config = dict(
    n_head=6,
    head_dim=32,
    vocab_size=1024,
    bias='all',
    init_std_up=0.0248,
    lr_mult_o=1.16,
    beta2=0.95,
    decay_fraction=0.391,
    final_lr_fraction=0.05,
    seq_len=512,
)
Each number is 500 + 50 x the weight over its row's rms, rounded and kept within 0 to 999. Layers, rows and columns count from 0. Numbers have three digits each. The size before them is the row's rms in percent of the matrix's.

# k: layer 2 attention key, 192x192, rms 0.261, rows 64-89, columns 48-95
# q: layer 2 attention query, 192x192, rms 0.292, rows 65-90, columns 48-95
k64 098:525515525515484452407383467431390489480450534567488559603591541600568475499560507491552497447418410479438564497491555450547470468506541525518500
q65 086:562525445490556476607467435530472520541579563608535526498484531539558461465484615477569452489507524446496408527502597577548557405487559556561479
k65 096:448398467538537452449467549540577491498524525508510498532518497516517471460510474450470527387500419509475502433537483568511617492554539447426559
q66 088:538520467597469484534584520399427454501480500523483435559567488492422504518483598581555494537566497504491485493546465513446493465435539526581496
k66 100:515532500573458597496471508608560515397535511524437481526540489471466496449528486576402432506522572511533479477566446472515421558503498596529535
q67 100:467461495502541455433508575427496506612556537562473444526500558434458505505501492481418584508471479577473503482538484529438524529481513491413542
k67 098:482527438453494543482411494525506509505465420554621448495475531515508599558629548444576485577441458504465477477546546424495396476507391476659543
q68 102:466504466553496415369487440505499547593513435577509441509478500574486500461373542476446461556487502389554431511506530585470425499484456531478503
k68 111:427483510424476517525600395472493506469438528471456493524586519492575340570522453459411542534484486527606504444500519544551469484543496581538512
q69 107:450534450543532449566430474517424462581444537580514451495416468433539463512482409529596518469535481497578571487553493546539478528566479444555459
k69 112:527366561505611496421537541503537551475614590517494468475522504404399552516558565408521486416466548423510475444540524545431480463498460520480505
q70 111:543491518461404487493572550531564481448486438451553536597454472550533491508428390471513491435574542528458479469493559477452444513502577508492484
k70 102:473519479472529427479448558485466479504437485555485469459381526490458548529539536501479511487517504477486541505531447492474446536331603443460475
q71 097:496536449503502503472531600455422546503449548424571500433483490525571419521499436439467474493574478499525481414420449554459515446466556428491506
k71 102:500475494406452429484506462483453497436495506553554441563494517485397525545540554559536453510382441508559563554414535445553556447561531513559524
q72 088:585516512405428490538533551515477516454608472514425558559494548450504594507470424459538572492451507485454461430475439508458538511513487531464437
k72 092:536476518552488466437617405422493475534520503547590454493530418511589551519582515516485486550445378519505486549503577525536451458516556530573477
q73 097:531484473546471354512429558559440489535483541534513485516502508552447540436483485359490480464504493457412485465457464590465523409405367502388526
k73 099:570436459391480502465516550512522509471416563420531468491407425498541572441466468561494381462447441413536504538458567513508505513503504517498553
q74 103:481504365423442477611419516548548503438524497588530441488494470505566555533448538526430460568529394534504493489503472485486475522471497515580472
k74 108:490457486411529442512490501546496527504422421551567466456468531483592489552396568523525506456488440472458523486433503422497411448481551483593460
q75 094:529445499613564489517578531492489478526449553473487465501551596504463511528527501465581554491527519540499533418450510552524534463526388483574550
k75 091:501580585508514458482518470448423535382469543509448485492507425523575457505508430520566460477531474521529530553546434563505581610465482472455423
q76 096:571399464437551563517514421432444528565516518493543611465533551450454549460560554610582550580484488515461538485503471596618427513493506460513537
k76 103:494487492566498476526431473560469442513542443546528496474604576457590491532448488505436542472548525537512555511546501513467549640570462626537419
q77 095:521497545519538448525509490587392540452516491490460556480548519482514583430456434434444429467544542481423524460532525595450495525514510407534462
k77 098:520470387613510563568536478487522432448434430549455509545474510545482442538437538559524464552554458480548453476549528493566548496531490470476513
q78 110:499485566567484514514411556471529537484592469545507487418426546496401498530529497493586434504467592458505479461509498552550540527527419567548463
k78 107:515503511535573559497545580512493532483480485442475531504533542547432439409491556476633577484504485443488553609464489528543465511541518412415473
q79 107:558396536490551493449378491516470566595528466582453469531508435536421567501484499525541480604463548494491521528484447559503588523586406428449514
k79 104:445564513424547400412594558528543534481563605500546479459469498429576546500464478522504492555509469486530428472486465487523427531443484467487524
q80 091:554462519497481463522450429496424478446532444453529488545538601445435450513433522504550526601487489458451491456432530344534523415488483470479466
k80 095:600598512528488493487502541639590454547517554554511465450525371499483507443459450453519522496555579507479580462451515587473484552473562463336542
q81 109:469591476418503524488439502439549546464394523510577532470424476411609549531507569516507403599540430543552511490478485442507518506562529477531503
k81 110:522399455392485467549396515528438408466567421502429498524506506452469442499500568487521485460501437462469498451553513489484543445452535576527396
q82 099:455511416446548417480497506584502551423529477515526454486540545418676518506478466489505479490475525481473523418589452578462449524438496443505503
k82 100:532515426520473535557470449547453485471504458561510550496508443565547547556535519483405454529526514404502532430420553407421517433563582507465438
q83 100:402551449458527471460544564548513414525536544421475465563612403574565476432576502524496478482507478486568507545534515485527460468601542522540501
k83 095:535479482499483591498435442446447541543466520495488473458440468498495524477511550443477535476446507550549428477494570522413591541491440456577462
q84 111:453544536533631414456494501587434555497439507457502417369426577502413506526514497524522522496533540528480528455537504512545534506589457436491465
k84 095:441471534555524616454483578450514449593587478483429477495556483398479552591398490481491491491459566529601556543494499489516438573463512472496490
q85 096:412435493589596481537547456561478489492539488447416428535486447443429516493472524378561494391464496474400433443515507463523469487466470514625461
k85 095:458585557422457557555461482512519515469469412634524486521528430555457473532489487419491418478429465544512458500594502496531449501467520506472500
q86 102:516477498474484558450461535404513485551478492521453482500481427657555592603540435561381463547449454542560430476458500505407418485569522521428424
k86 098:529632513558591470563467471488578531465475446450588420571460511565551542463433509529489412514606511475468485415492425488486467567509520431516589
q87 100:537491582532504482582567419520528542440473553512463446540520469510493495473498476453596521462488468592484522438494478497453564409620463517565513
k87 089:498434478533475522339442456477496513572550578469511430525495509516529447523554555490508414562517511403478497548536518548544506484442564575568464
q88 108:467413498576440528470583448436484532547460507406503426527491491551520485440517429596538525484458494492502475446495438466499559476577413548576591
k88 108:491561498495482513500504510464519554488468553478471637569441516550539521518492505420425424603437529526521433527509501549536483454472500534476487
q89 091:520502504460622510491486533462404472459578527493457477570576475453470439479623505582588460499439471560490521534440507520520625520525495552418555
k89 097:519416546394409553511521441477497492443466478467397476437461579586542530514588485467546499477434627482550533547513432592458516578528495455569571
q90 091:471565431524499409420500453410466340437517615479446520468453423433448442547508518551529467674426423601511515507444500404502533481499471457479435